{"n_head": 6, "norm": "layernorm", "bias": "all", "parallel_block": false, "init_std_o": 0.0, "lr": 0.00269, "beta1": 0.9, "weight_decay": 0.23, "batch_tokens": 131072, "train_tokens": 425800000, "dataset": "wikipedia_en"}
Each number is 500 + 25 x the weight over its row's rms, rounded and kept within 0 to 999. Layers, rows and columns count from 0. Numbers have three digits each. The size before them is the row's rms in percent of the matrix's.

# up: layer 5 MLP up, 768x192, rms 0.0627, rows 466-565, columns 0-63
# down: layer 5 MLP down (transposed), 768x192, rms 0.0343, rows 466-565, columns 0-63
up466 138:495491494489457473552515487507461503531470517537497477484523487500505520473511537500488549474509504534531540457516504526510460517514476462520487480524485517543470507477484522479498520482511541
down466 174:476514493505495492534513487479472511522519485468500485493535490505509455486492472491462503484539484522520511479486501463516510506527487513547525490499470511483521521517490514489504532508489460
up467 103:503503518500531519498451492522479489499503511480507490526538489553482488510463518463529518462487483515508492451516475521469479495535473468508494482497510494504489541515503514475449474524508487
down467 106:539478497527522573461461510521549520483516482471530528521507466524484512481453513494530490501494504501551496536492489564475471479513462462495488468462495511469478518520522504477512492530482542
up468 105:496464476511514492536475495503463502515509474500488499542489484513478524483474517496527505482528490518506498487478493482477497482515492468519432469468468496496477525507509498478492489490516516
down468 136:523460509557494542526477521507492529497455487479517527522505498545495469471470508505468502478478515514517524542490491553516464515485487525510455500474487514510451501516505521484520526510502576
up469 181:540478493491474464525495483484485519515502518488507501501522447533481500508506523491499542489508492490518516469481496508472447509516481474526482505483473505543513545488479485475498533514520495
down469 233:477495496484494492514514474498497509463513529532499511493501483499527509500510511524431498486496503483523503500508469533497486496524466466504528548479468491494461532490532542473503516509506502
up470 106:498502542487484509494482537509489511487522483479503517581450482498519479482483500535520527530499470510512504471472516526498479455491482545480509516507473483480516463519519508502520479486471491
down470 087:586515477484475520496483499491511475480490546488524490493510461501520525488560500499475521508505526511442483479512481481502511528481499538502529512487495492474490522461504511486487481503464522
up471 133:528489475514493484506466490517480519507501521501511518511533492557524473531523531474469538528515533506490557492541487482507437519505485472509520505511475495490509483464529561514495509506529525
down471 116:435503502489498523511552514463490503534497506489488511483509549474493487487506437527525512539477497474511511501496510525457519478492529548506509520474516488518479526511521477488508498481524461
up472 053:529484520515543474505459480490481505494469523463523508496476470505532488509472538456498489590511532500496502505512514569521488450500455501520525481486427512483505485505495501468503488488557528
down472 055:460523493501486534516574524488510471525529490517487503490522523537484470502499480531521509418480447479517487503510496441487514536529546514485497513503547472511503503467514495557504512511463446
up473 085:501519545508493551506488528513489512482534495441554539476500501453546455502492514497486501533526530520515498514508516497506468509470441483540493468512495445470492502474513534545518462492548526
down473 079:518481485494502457515523512477483494515498461529468519510495521514482502493509507476473483505486479496486504531495495499511546484517566470480496492503538524571514503524481460458524523527454489
up474 110:512450486536503530506515475522483504534451509503483485503486520488456494510477533498513505481478524493496557506492510479524476507531509461499471502486493484487490523521492515496499509478512504
down474 117:481507522517529518449448540503518490518487534475514510493536511516510515527490476496501450544483486472512454521524516474510513450516552497526483510491522466486499504511531475498419497539472500
up475 133:490446495508484538473486525489479520529486526496477509461516515486507504523479498497523533485535491506493549467507512528502476508477507490492489490509493482524481491553490495480467481521513495
down475 147:511538479522502504449471498531499514498474496513544502483482508485501573445461526502487526496479530508541506500466481454460499447506488543534498526506461500479504539485509516475525525475486517
up476 121:514558478499534477540532533467484503520515500500479464500451502453496519492453495508493516534540511490488504500463486522484520531486473485517485469506540511483438530504523485506486486500521519
down476 114:462421502511500557519497465548537509493494454467473496518517497507507433507524494510539496457512487528508501478493482495518518495491451529488530511474498514519478511470516543549501527459440489
up477 116:482469476502484508487469486510457487546524499497519517488487486528495498533487486495480558508517534497510545496484510535507455516492519486482483464502502502516498510460531523471509506511511516
down477 150:449510522500504502507542486449499476505498499487483512497477492482529500529488485468519498515506477534504517483479506563521488480475494510496545523526498475524485536494524519472501510512478495
up478 087:491482514501487484526441537546512499489464529542524477539500516510532475488516519518490525471506515507531516502535514516546505532533469464490460471513514499503513497513497480512498502508478510
down478 074:475505507515482508459526463504458535503535480495511542502497479483474483476491489485523502556494487486460477475421497521461489518482549546520539489455497473544502502526514532495494489543504517
up479 028:527541504457502545520485494497498533448494529490525509485521520529480465516481527470523493486458487524486499498495533509518455462524509515522499494497510488528513499474511540488474497503508495
down479 024:423476520521472466454491518487475474563491499485470532510477506488496529468514468537466509479499515468526496527550506491507508520477484506476495509505488501493499497512503504519522496497459491
up480 032:536528537486515495493517486494521526469444514449479502440514451491494547577487518497483523493496476492519496475476512514495497508520520503476498497436483554521416506497516468486490478515494481
down480 029:469470491501479520525489517483464462531533486561548519518482547469510481456489500499514469486503532497508487538548484508481504508449460504527462508556514456454547499508500499524516515526507509
up481 129:501488540493475526498496518490451482526526542519501506477545509484483480525495471540468500505533517493560528477544496496487452482484480510513497515490475466523496493496484510475484520510502518
down481 135:470482450509544472486491497484542495514504502534514488499490511479527534539487442526517568516496508534497505510506489503537447479442527522481477517468542500486493488494509518493500487522459529
up482 126:522493524480492512487512548529477523501501544507503507512509504515555456502453464505450480518497497477545503468485486486514528464539494502487517452516452454529505512526466501532497517512504509
down482 148:511486511475531481512455510508501513500532569488494520508503493502519520521496508506513487489545481502455499515458507539515497494487507556501522492497488457572481505483473484499492537482509517
up483 090:524486538479494495521502498481516513521484518487477471460518491510536517484516503508517498500500502487512507517474504488473526515462503497503495506464486508529478519488491493471512506525488519
down483 081:474498472537514519486511484551497485479495524527488519535503514444495473507496520524502514476512467511519502508535513481512490490516488502471515479520486474452530479497488508497507503464506492
up484 142:514465483450513502479507475512476522529474472468465490467513487519506493519498534451479518494508492514531527472548515482492495503494484487498500483510478457512511472493488524475502471501521498
down484 108:520454482535492465504435484550485537494439494501510508448490489494524484484517474497459546490478466525505509509495502421490484524499531465494520553480469535530480501501488495480507520465496483
up485 116:528505514489506479496495539515479524510496501491496513486539524543510488449549478520523463474518474475491510494519434468477516464478469485521461525513505475551457479517488493467510493491512535
down485 114:513508516477471517469513475465502530516522524490457489521477532487548532511451572489517520524463478508511507517460514485501511545499490541470482503485461494490469518480533469508430491488477485
up486 083:579525480530476542563461472490490500511475544514535480491469454457494500518538500493507468557493515509478522532485484524455493477481483482473508502482495508526493533468495468469473482522519535
down486 083:427502499414521474501504490499493521490536474512467531499553507523496510463527506490481514483537484482501518502562503495533497497515489462542499512517513478497531485491531501522496513520489508
up487 105:529509505504498503556515476501500507517472517524489476532464467490502511526544463492515488506501491491497497504541510495498459472504428452506505474513482467517469486431515532462490489491544536
down487 114:475497536450495507459472545474471459465535454487520530516528505485518528498496502519474517549509478480512500510517514508496540449528532500494504496496512448478516484546510510508522474480499547
up488 122:488494516510503472484473514459500511522508435456487510497528504572493462519524474564533520494492508488488507489508527519454521508477482511527481523478520508482493501505504478490477513484499507
down488 107:514481500500514483508549545506486538466511531523476503468501506454523476447488494502530467466502469493548502522458479481509534509489493453525513489555506481518531475483547522476456532482523487
up489 118:496491457491498505494468511512511527521532507472527509476510499512514483457508484540531502473458472505516510475478448510492459489500506520483474450493489501544472524482491468464460500563496525
down489 143:534502497484473563541529501481508491505510481501503484500482512524510493567485468499506503464523529489486501553486490447509539503538478497498479510476497484520497523523505512496502490517448475
up490 096:523506551520493571489496486488500506534457494525494482498537479490516492491509483504516511473506474504521500491476487536504491488501496486469500509510431463546496507516476491466489540503491527
down490 109:511520452513511478506528532529508471497525481497498487519474503512502498475565515494517496505495525506469478500528493512544500526530518517525514495520508512448498515474497513544513517467486496
up491 036:473453487510561545520507566506505479498469480475498479533477482504463479494504474556476500536504510509478489491492466473488494516502505497525519490498480478484490483446478536539447519528515508
down491 032:556519502504463461498486424510525544501502522516501519493522496489466490479499510472560520449497467492510500517499521545502505488507508507484511498516505535522500520523527495487559498497502460
up492 072:544439487492521528507511498514467471554469500499498510523498446471509494473493522505526459544513498538518518468508506502469496480485509476510486494514503524492440508508511486463513498521504513
down492 087:429497474464474467542478504505519507434516532478518490509526532535501497504511540478485522469490536517449507459457504534540526522502498464502510517516509472513548491499502491507476513493516511
up493 088:464455487537449483507495551520476519506524500513455493522478517557496502537480485498476547474518533519518514490496512520482495512497470505477514475507481486509480541518484451503477501521545479
down493 063:462568494468490575524470486499445453464508534503503496537509491492453558474500517556495487514515514477487481525522493492497499458497536540500500518492526545492495488478518511515467542497491478
up494 083:502534507488509497487475495500487507524499464468463532522502434474513461471518548506499485503546499508498507491500482534531488506513515461469499491541518499498495486487499508486488480484494517
down494 084:516483463457498492484521549508464529498562427498477523459506492467526530473566513526564487483531504503504495479520507453491476512529510463496476484515477521506493471449511537492525492529508536
up495 109:524502548479465485522516515473481512548485511485524488507498509463499497500531526507500512517489456481538460505503455516464479509494493494486482509480468473528459492500502499473458521492512485
down495 091:513428511499486460497516522512507497524517470495505470487508545474515467482485467459498480468445448506507504486468526481493503499502492518494477517532486523571543536486518496479437551493507458
up496 107:490473489533493496510482502519461560499488475486471537452514552515491499508505489493530539503493445507537500496532481513530473530478512468510457495502512508536479531528536466458448489524528493
down496 087:470522532492485518500498496458480480503518479465461479523496468519507515485497480501547464491489480479504493512535504442492509495485490532501518464476494490518478515466507461522447550501474541
up497 061:532488536539510505519532518491500513493464479533452506473468509553465481509494526504509548488499507503478503526529507514514456496473557478496483538518475503507496510519516498477506514496508494
down497 071:441510497461521490481476486491484514522515532450522513526495496441534488524511471510476449508509480536530495488484498499493536502511459540505540441464528504515480495493493513509467475514490522
up498 140:537462503509482489553490523481429507525508489521516493513508503492464515506483545508477560494510500509539524486532467538520478505508505497513486474508474486514464521505519491447505495535510552
down498 147:510510494515473485508511539511478465525477518496507455501522512501510467471514521466459542466491503543493518475504507536528476464506491471500494456521448464539508511505482492532504473540500507
up499 128:535511460498502464478465475516469521506540490440484507484468514518467488508497523523555540503503510481501514474503464502506455536519544464494443482499496492514477528526485527453505476511552530
down499 129:493493522526468486446509505457463484514481479486535477498519495480469532463460509501524477524526543507539494504484497502487528503471521481552469473500522498536478516467535522518492461520495513
up500 116:495485473485466495546511497529506496510504495500486513476493508513484465546491548468490525511500524512522539490523505499513446537549489506483519452518468544517492484506502516508526493476505533
down500 148:499456522509456476510514513475491503545481482486503518523533489487505486499470493525470474491528490536520513470471521502471532498494519494522528513510494492536495575511532528512473526502504493
up501 055:487531458507508453520451496469501463496470491554498533576496504459530559463529497525511479512539469510534493494472480485529506510487487486504452479504534500542487474518480501435506496527493516
down501 056:505466523478491530486530503494498506486510492459481441465471498517489489486504520495484514502490514477462517546515525497482492532495502527477544520528454488454529530482518490518481506490491492
up502 039:499558473528555461498494495472488482526516532520459537552502481460506523444551494453501496532514484522510492502538492521524524511529512511532525481467470519486482517531494486488472512469438503
down502 030:524463507484479518510525491525481509476499472494542450469467512532476537516461530534517517472500509475480492490478509472514476498493464509488494512523529478526542494481524498486500507514575502
up503 116:539513499507472475497484535504448497523499482545527515456497496503541496507488488490512526455476488525517505492491483510537517548511500503544484516502497486561477498521558471444453511496518509
down503 116:483507513524457498526497457497502479495478499467541501510502522528474532488499532499509451530456510519500504485494494490464456503480418517520497471465502549464488499498500478447537500503510481
up504 090:491506527496504533504454521535486493502490484498511526514517459532532489488448494505523521457517475525531493460488491504475489478524470519515479461479488485528468517535498504492457504517490540
down504 088:495498518542521527526522537502468510500486495451506551527473472532529473501469510504519496469531432499519495535495480534512486469510422465521478454478472472508480508538488487465531492493484568
up505 109:512476506573489494483498543472513488511502518534539507530509513486501505531496483452501548449473476498486529489518458514442528484485481523511485497502514493496502545512511486510487499521507492
down505 075:517485493496505497427521497519535523460498513474492463486469492473475485495505480506463485507508479497499513488512540527498496543496521491500512495508483507553526533536481519485505471520530494
up506 112:509482520466523517506471521498488484535516518465543556502479501561465474484483513493505531493516491517515501484491457536510501490499480477495512476492493509545495495490492500497493474519503558
down506 141:542458499532460473466511536534513525468473498515529485514527508483537504507500527503507523468524502531510505493502502487495518479471475492508526469505451472542517519544502494523464445489456501
up507 039:466471510526531504490460480527509518495466546487481517489526487505501552498572519497507495505537502510506496511499478489509516474525524542445515479530491496485493497453492523484498488509483491
down507 033:566514475486485450495573489489497490524530474504496472500488505482495464492426493477509506497474530497496514521503516513512485516504488495505490512451485468538524493530514486510482513504539515
up508 053:495526539510534512513471465493514516528501547465520556531545488474582520475490506419504485515508520518505490512518485501525544453527514546497480463489509513505500522518470483476484502525473531
down508 048:504465494493484529514518514477517471460497459506485450471484526547436512506500484549512522499517503508441511485479504499508455534479466490500515557480465487486520494527512506491524500489515463
up509 113:453503481493513453475543527533467498508475551492500484472559472528487478537479556487515505525490507510522511500497476519495516520485511448538516463492487476522505507523508489502456504525478506
down509 090:457521476488507491501488531509466551459499547516524459485556499465497507521446523481543516474486507541550495506493493481544499532517531513505578460505518517493483526502484500513514496524485507
up510 109:528499503493485539529445544527509507492498494508498535477540480540512484518507480496486511499502505510476500491498453525473507489516504508494484485479511504503450506520458491478491453459515542
down510 148:475482479525486511467464530526481533483496506538502523486518508458506475566473506524507501509493478514510528496478520542505445488452528494516486474513503445462491505487527508448514522479538519
up511 096:491470485491421487519497463507480510535499469484522527480484524475515478483491469515502477490529526555498503486522517504441466518456552526495505453522527454472502468484531473526479472495492526
down511 081:539527496486524552476478562529492499480579514515526482474524464529533491513531468505536487492513468517498499449470486464508512497498463469465482476548549546504488520534507450517530482512501474
up512 113:529520509536472526503502509477471475547500506476506498503519525509486515524477498513507538478491479542475499475471480514474526519492482524523505509534519501548500499509531512486438520499488502
down512 100:513488517492474507503492510529504495473519506514489491469516501496475560519517474486497495494517474522460503493549485472501528483519467517482494446498506555491469473496496527498496471508473505
up513 122:491494483481502498469539476525477540499481489460469505476463488548475458517450480503512540534425496490492494497542500528517449472549532496484527435506534475508471503566530490505494477521520506
down513 136:477486516506481473500509484525505508481506499533519459492486518519515489529525476516513489513540492499477496535491497479506534520503484535508531480470459547421481473492494523528530475487515504
up514 112:540505524469467520477520478496467477493520526462504484494508525522527490510483539517476500521482532514501494497502480509546500470528460512502491481521508534492506486503477491517491530500469488
down514 092:459488438512485508511480507479465493540518491496500481530475524507473531469469474495498498531533510500504498486485509497462508520496511472561493478524518510469472472552492482474501469520490503
up515 144:510482502473496489486462530491473526492532452513466555488555509530520496500533535551539517463540492494508502476510481533485476504459479488541462494528506497511483498473460544476504489494503496
down515 133:458512494495470501452511524485483454488542531540493482477519504487506501501473480516551525482479511476529509512484511510459560489487485501510514493533469534478473459489485509481502501508509453
up516 105:525469516504503484489474437501503505532512501490478527491492529533486512490515507473450554507519540487511525503550449486511458498515507492507493509476456497497512489481498518519500515491519511
down516 122:484479508484469519524539478447479460527484489479493508492492526486511562499514497533492494481492490506490501464466491562484505489501521466497496502520488492497494554462516471480475530464505484
up517 086:509513531533541481514479475508486559506514506472494489493524485526500486525529568500492579487511548511489515517517481492494462522459503489491474485493495491515503480486485518469491488489518481
down517 075:486480488499480522515509542486470453493480442552481502470496455454510511478514454491530470491493458479557495534489518483496518483498480503502522495517524479482478541497532495511511474488509497
up518 096:537483504522518518520435496526479485495479473514511520513517484541562500506471510470521502465529486516500499467479471506489511475496450536524501467477487489523446530503509492475480517530514539
down518 096:519481491518507518515476513509505507473481499510509522518478489525505473523453518499498497452497475516498484526494478517509496468509439518512500492484487480508467524547488529469504478493504581
up519 041:525493478505505461507444481529509506510501552441477472502520497450455526471541516518490493531519496532521502512514489519499525479511508546536487438513493515482500536505512544469502492515475478
down519 036:497492518507488502485573507499487493510528481562502540520483505527520482503453488499498490471475511495481497519487520471529491518514506489464546539487505475559537438482514472503483509480522509
up520 134:521469527547487501495515455501488494517485480484478500502514508499519488525505499489536527421517508508509515479484455538448518516487470473546446530524474493501518543502503503519457514473503490
down520 125:533456497520515512484509442520491527535529496471473442525538546555525472523509516490518512520523497515490508487483538491494515476505498479506453505555464536478502507514475493433489515473484528
up521 097:461466499517479512464478524481467479494475545514523491530554495479531481507490494522482515458497501498497528485537480481479475456466480521528535513472471512495476463509499511513485496533520471
down521 111:512504476547504519527492502486512513507480510527465484489483461491505518487522517523486508482524485519480508501504465533500483546499512509436485509459481492495469469513508548448538489456501539
up522 107:460516522513495527514487483537482530480498476496518524540480521510536480506508495518515538507497465548513520489509474470502504462497480532487487503503460524511508499550483531548476536510497488
down522 090:514504496480545523457547485508483515499547480476499569500490497525527491514566479481501480499495504474516497492532491527487497482475517541497512543491475472502495498484507516505515500516507574
up523 093:473507503512534524488501493496488500488536511539542482509486525491509476509447518461509540499465506522509513518503451483502496496502461514513452471522504518485507531485535519521476465511481497
down523 108:517506536510480486492453512502522494475492510466468464513487470488517455472553463486502518521521549489478518489469466518456520509489502485479462530529515488495561511533517535550480520520519474
up524 124:531522521495500487516448523501491532512507512496487552513530477511494485491493491481533536481519495481535499490497447511476532508509477494517462476493529480539451505519518488488477481486494551
down524 141:537500508498485498518518469464507461486508464474543470538481519523497539467489491449506477508471498500460445531520509537485532505537492477449534496474481573489495504536500484502470508484483492
up525 038:516454485460567499507474522512519499510487494497537509554465470469487454492507510481530492524532497522510488492503503542488580505499485446492468458510471475503494500489500528482458486523513511
down525 033:484551505531429498519512479519490521488519524500470491475507509526495516479512507512492512464503489481486488475503495460518450495481499517491549527497555508464522487494528465509529505489525479
up526 101:492528528516539514498456515499510511518519525450473519522511502530484523497481474537513539473448503508487479484436463499509500529470472490552477531520515538508490472484503500499505520466481486
down526 069:509506482508515448529484505452514498511492506527501499520466497437476460524530509516470489469509498471449517523447523527506495549530478516512517479497511470509503511483502525469554513515503486
up527 099:464486501496525512508460507516457521524517501453500523518516509507505480467483530488511507452514464533517502478505457524475473471503476485520468492491489477520473528518501496481464497539507541
down527 110:480463505515490544509478565505496495521471477466502538513531495558479464476458536456508508443522487519507505494501489547488514512475437506504461480485503501522499495560506520494515527521496561
up528 113:455474488533477504487472521511502529511463518525506527489519512491513505494490529477492542458540472547502508508525519504493537515467515505497472517490484473542504551545484473473440550489556527
down528 104:534500499489493507512455440508508473461500546525535502483482482517467501507518480515490480552499513459490486485453524465514473473534500519496520475497521556499522459509524474495608467507515500
up529 081:527519505488533515511442489471513491515493483464542528511509477544515489459451517488534517481500481514501480533496457501474514461492467460500476495497508511521442547497485467486474474488495534
down529 060:473453511542493498555546486462525493477484482552499427525501545469495526521515472534467497467516509527488506528499510511489487509500483519486519487485459479483514520522504499499508519498489428
up530 059:483568515499525496519452448513499504508506561474486480510518412478467538525482493482469494485513448514544489474514491473482523516527478500513512504470498479475507521525505501523520492508483497
down530 066:539421467507473473484533550497499459496495465550517511481478540534529486482527519503532505541492551476440504530469515484505480518483511528515464490509509506517506488509496500440503540502509501
up531 110:499474477522524551468476496505510543506459478469479520501494532494515476497489497456496535471449500550491509483508516482502533508483525478502501489480541524507509545560531442516426517503490476
down531 104:443518507467488453480535530493499502473553517498476521487503490461480549451536487543534485528503490454499510494509462494478414502515483539511517482520509507478516501493495550502567540503499535
up532 088:520506520506547533507450480517481491505500517485517545542501464545531484480466508460528506487538467505499498479478473532466449478532479457522480464473486478511479523514505516474480457511487548
down532 114:520495505559495563484477511505507522469465502495518549526506472531527492481457508484523486494523476528517495530473491570476475471505440478502493451477500499510475528538494500485505485540481560
up533 085:538487504526529540501468497523478509510491479495521541515491476543576498497457503487502499477533474534495498481485464529478486494515463514515461469470480476506470520510497507495512463512474549
down533 127:533467502526519526502474533509502534496483513500523550525505489545520447489466517498494508480514470520533485511508481543503491487498446510521473470464489465550471503529480509479521476504484566
up534 144:539479463510475512498503469533480482510519476495515494510453510547487509527452491462542519474500479522501500495520491496478467502507508552477489433527513518471473514466505522471475459493520534
down534 143:489516503470519549534484504504464490543501497532474519483493554521446487517491485509474528471475472509484503534489551539505491519520519490510460481490501493493497509484510491489527511526519516
up535 031:491486496471533562504541530510525535515488476492472481548480511510468500478496494473528521515503492505517522493520494527482527535469516456534532514482511462512477500536503525508454506548508487
down535 025:522508493507468445505437500513508481481486538498515513478487488499510525495519510521444518466485505506492494467499489473505467487524438519482504504535505530470540517485520498486538470459501507
up536 050:518480471514573544532547558504501521523481496515502486523467531501505445470476507474520533505476510518504494507522526526508506504502530493508479512485477499527474510483497503477482483531520494
down536 053:453529533482475456475438422490503492473482492489499511474508471511483562495528493524473489485518474505507497498487496481498485498485446481511520494512506511459531523513512498535508507499486498
up537 097:498458489532458547477469553541478529530487436512542500538514495508548520505493497502504487477486460541530494503467538534509549463496503500460502508425522454534489519517535508483459505510511531
down537 078:499530515527467486527463479479497488476555505511521510448486501540439487496504477492489498498499536462458497505550519460471518548497512517546511481504460557497503495524489461510489545486517477
up538 102:456453498509520522487527526529510503506518547497496509524499527459497470546498524480462477519457484483519498486506488498468461472525513452483495467497511465476521490536462517489492492518556513
down538 075:432508493513491511489498546532473526492492481516459514496502473566471470496531455486531525485485526476492473523554485535501483527516507496544499477503464485538497509511502478493525476528521548
up539 042:518502508510496476485480495485497492441453488511491537497494423504503484488449480509491503497513441517493490487480479537477487536526462480483535540410522491510489506476480498527510498492473508
down539 036:476500495485499521531493491475474508557519496472516462500495539503508497499552500483499511501509533477499494537506485459526519473453517549521448459558460517466491497500520483479500516511513508
up540 085:538489505517555523516452499523478512496483480489516526517480476545555500484460522483527504471540474522498496494506466518475477468523471496486463461460488477526461519536483508488497471511486539
down540 112:536469511516517539510467540496493537491484504511531538523512475530514447482462510494500503482515469522544493528509485557516482480513461505506479461464483479559467503531495514469525486515492563
up541 113:473531492477494487510508497526483531527524475471468517514468467496464506481497493545534513496534515490477500504492491522500445535471499521462519482495510470488503480556477491490510446524496508
down541 108:514491523464488508508446493505449490497540482463511515531483484500452449501524471490544510504512482498481495506509527482518474494514584549528486489523479480505494481525572470466470534515516520
up542 129:492493548523494536509486531497491512546495553515510536478517508498493468519498480491479562461475440482532537505529492491492537527504477524532511506487469478515500516541497507477467521514512484
down542 122:507467534489511529523516468477513481498501533485515490496453556504506509525502511459506522451473523480456525532475543500499496536509462465500490533531447491492502487482490502517475529520498470
up543 084:492500522475482491517523503504509526517494494473528530479519518515500453506516503489457523543463517499485495483529445511482511532553466523458489473526522505534494494491458514490496492460486513
down543 115:516467496480443485528543506534511523517465501525489462515480520484528516521490494501496515505474532536489531497444502491511507546458541501503482525532520479443519498465521468503463519405512487
up544 069:509499511542520525488506471510512511467494487496501529505507450513552499471463505385441488476472482543505495511511543531519478517503518542523455478495476526491515523492518525474479515509488521
down544 075:490528477439499462513484546478451476537528555492507459521478550510460533494530516560548515512507523478498514472474492463489524487510447457461532530493527469537508497522507474518503476510527477
up545 067:554493506508500490475486522477470482528486496481496483495501479533461517497494494507529480525481498537507526508488488535492496511466496464524522490503468485565493482482484490506479492523510495
down545 056:442489478503491499527477476486515529461493502522492515534482503481503478513492531492492496484514528514491501524529483528515527479500509502488484532502568488431498522518515499500546534475519496
up546 072:466489535507507519475567518535487543494484522489487516509540506532467538479482531503499526541587477526495511470487478530533483498477484495480468496487510461500461515525467459505470545524488550
down546 080:557513512513512466520458471495477478509459510495515459501459479444554466504534500477484472486459497525476502506528500509511496488512536543512532517544471544524508508469500546484520486461492498
up547 038:496436530480501540471512530530504496497504489496544454514399494528501485511470509542490498535490504498496485473486506499484497518480427472478548495475464491510503502520489494557495467477515517
down547 032:492545479513500493514487509473501491482504485490479561482585483502492494479508481468492489458484484472537520483498505500510485508522578521541475472516524488460484486483521501449513518509515485
up548 111:517451545526535488474502540493484509492506512520518547487510492502482498465538525495488492502540482502532458490488521504505522498479511503504445491473491484562487534518469497453474487540497514
down548 096:509504517560492491536488492511513491527487504465476518493469493518461476499487514509497495461470509480514499550516493493491495505534542503523498534498461518456516496501500526476468483481502510
up549 088:472486518495539483477511485504524495502518477475491477504516467529468451477495504502503496489508497510515480502506526503513483489459492435446454486483506455513460565465509430482484469535515568
down549 068:556532492475470469528480521451515524530476562504538487501494517458525498513540478494513482503473531533484489510519509483538498517539495531527551562532473519515482466504517545479494495493499482
up550 084:509499475530487520458471495513492483520492481457558531511483498548545490534462569482499521511520527530514508498510499589511477524493530472504479458487490514485487482491496540504495467523498558
down550 086:470522496503505492551464487440478530473503564522458491521540536482477553489492452510492530497504484474499504520469513472507536467470512515497507555487530522510509510510497438476459540461548426
up551 123:490503517530498448499494518524469550526497470552525533457518510482461521451503488528510540486511483519512509490530494504492476474528481491540513514501494486529493519515475472431468505500535545
down551 129:547507481463573498506447509506506501542517562479510452540427489469530539513489480488487484468485516521510514482484482499501526483513485493466500494510488470536470478508482536565468490535488495
up552 101:540492504482493504546483506484511484486498516491481498544511484488532477521508528491487541513498505560499498484522532463472530562517435557496505501510460536506511486539538521505455502490517483
down552 133:472505501509521511437475470519501504481542481522530528484508527541460521514487488496520483505498511444509493531507479497512484464494549513504546486482509470497489529504452478497526514526499475
up553 121:502513526512527507510463522508507516529481555500490512484522479476515504522479500494468493510537500483507496498518527535502457445535478510477498483506473509544517473470454496522511524505501528
down553 156:503514494509493546521476518478476507499494495489524498527511472483533519516547493516482501483546544500476493480442501508489495497455476478497444490540497482540491539468529528450524498471506546
up554 042:517466495498554503511476503507505530471446483490534487532526472487493476503469502527510507520511495510488495542506537573477506463532511477492497516416502484495479509494509537507501503513469483
down554 037:487517499483467480495523502500492506512530515502474508484477514526514509458522488481486483456505506497539489450523481432525494528438465505523472471549488500510544494466514501505481503468539526
up555 129:526466471553481479507475466498470495549520475464480497494463510547472509509476484504540555498495499529479500470447471541491501492521524499506516502504535514469441490494536527475504469546504520
down555 147:478519479484459510523474506463474511496494482501501511529496471485494508532478513459461498467500443500521485538550526493511515511524536498515473458508518513489540515525483514529459531469516484
up556 063:551524469553517483529489534504508498483480454481501555525485482506505484497474506511496521487483473520522512507464481562475519462496506531505514491481532467470451488516492495462523508499486522
down556 055:473449528461487498502520441478486499491516507542518485483498530484507524481544475478520490523527536504463499516528531467527472520480475520477484487515464524476531522491516513538497482467517462
up557 082:528494494524549541505444488531475505506490500491529542530486471548554487484471514471517500471535473532499490485500462528479488477527466491511470470476481480526467519512496507488510480515477563
down557 115:532473503527519543503469536514497525488485501499509550527505482542524444494453511486504508476515468530532485522518482544502488488511445495517483461479500485558480507535493501483527492513485570
up558 120:499484531462487505516484494513481500511498519475537484506561507532494433542504494516494505538497508496505512493507483530481427487510416523474485517515510486520516459481510538510520539471514535
down558 113:488483480517501482526520538528461467492490489465487490494491513460492516492529528484518515497519479526497512478503510491484496492512561499505508491528526509519507495500505538443527523509508525
up559 124:534499486566488506473471532526456530510517457545554487509481541480443506534506486525499498467489451485535487508469483505479475492533476468532467504492458468539466608509469496433485505534541540
down559 166:524501504510520515502479460465497487529464470464491510527567483494537554471457472488549473493523492499477498491482509493460488456473501520515489542472480506492482490483494515472490469490446527
up560 124:503465506461483474535491513461438525543515468503507512509509506546437488520491529496468511475533471536518525444500467552511472511487509481500497461495472498544485492527524524452482513515511531
down560 141:478490486508482507483550538533493468477484479499517464525498517505524512505494534518496549515509541552508505506519467463533483467524501492499527505527458481470491550505465503501508490523457494
up561 080:496492528543429519522545497527496489544486513471487498498535528504429506474448538529486484538500492533527523506480504553472526474491530484541476500515488499483499530509489478493439509515508520
down561 117:502539478459545465502458505486474499445517544522510528540493463509544487533526479491517504463526524498434485487516472474536489497527466515477524507514510485529504472510520542520517507487492496
up562 120:461501482548493454484493494488485523506490473516490539465500521527479472519470459550532520512516488489460510492462487451486476537500462511507443508521508524481504552522522485461484522495468506
down562 111:509455474512517451489484548487460471473483502511502503505468510526530468513488504472502475539514474532513501534536540532503492519521497536499516496498489488517500524509498457498492478458488540
up563 123:504479513543497506498529512510497525530496493472483526505513505518497486532501485530499531469499498494511544498506468482471489520493505484499436504462497472494531540478522466483459495474503513
down563 094:485494481463541521483486555514514465519517437482503552477508482487496504493508524485495508511498517519464493551539511450510509540517491523467523548488459485514498505503485485518505464499514500
up564 130:484456523499497465485485541493451502532498480472470522482497508546520483553502532449528537510493493490531530497498505497501504519479456520489493507495470465512492509544571496488512505506520503
down564 120:538466529482487486471499536503508503540490472465547532490495467512484456484477528492496515491480474519531493488510499526492442534477464519490514507454515455530523480484541527493513474517483481
up565 049:470457546485513510490517533481483436461493499497494526513511528541531475505480505470487508482510517513451523487459488482499515490479495509518475494519473515507494465489509484480500520508523548
down565 056:552533485508478528501486479510493543569513519524502487516479483452480481506497468508554502478474490494558499511551527510512486495520516482484534512482521499485505543486530532531483499525507421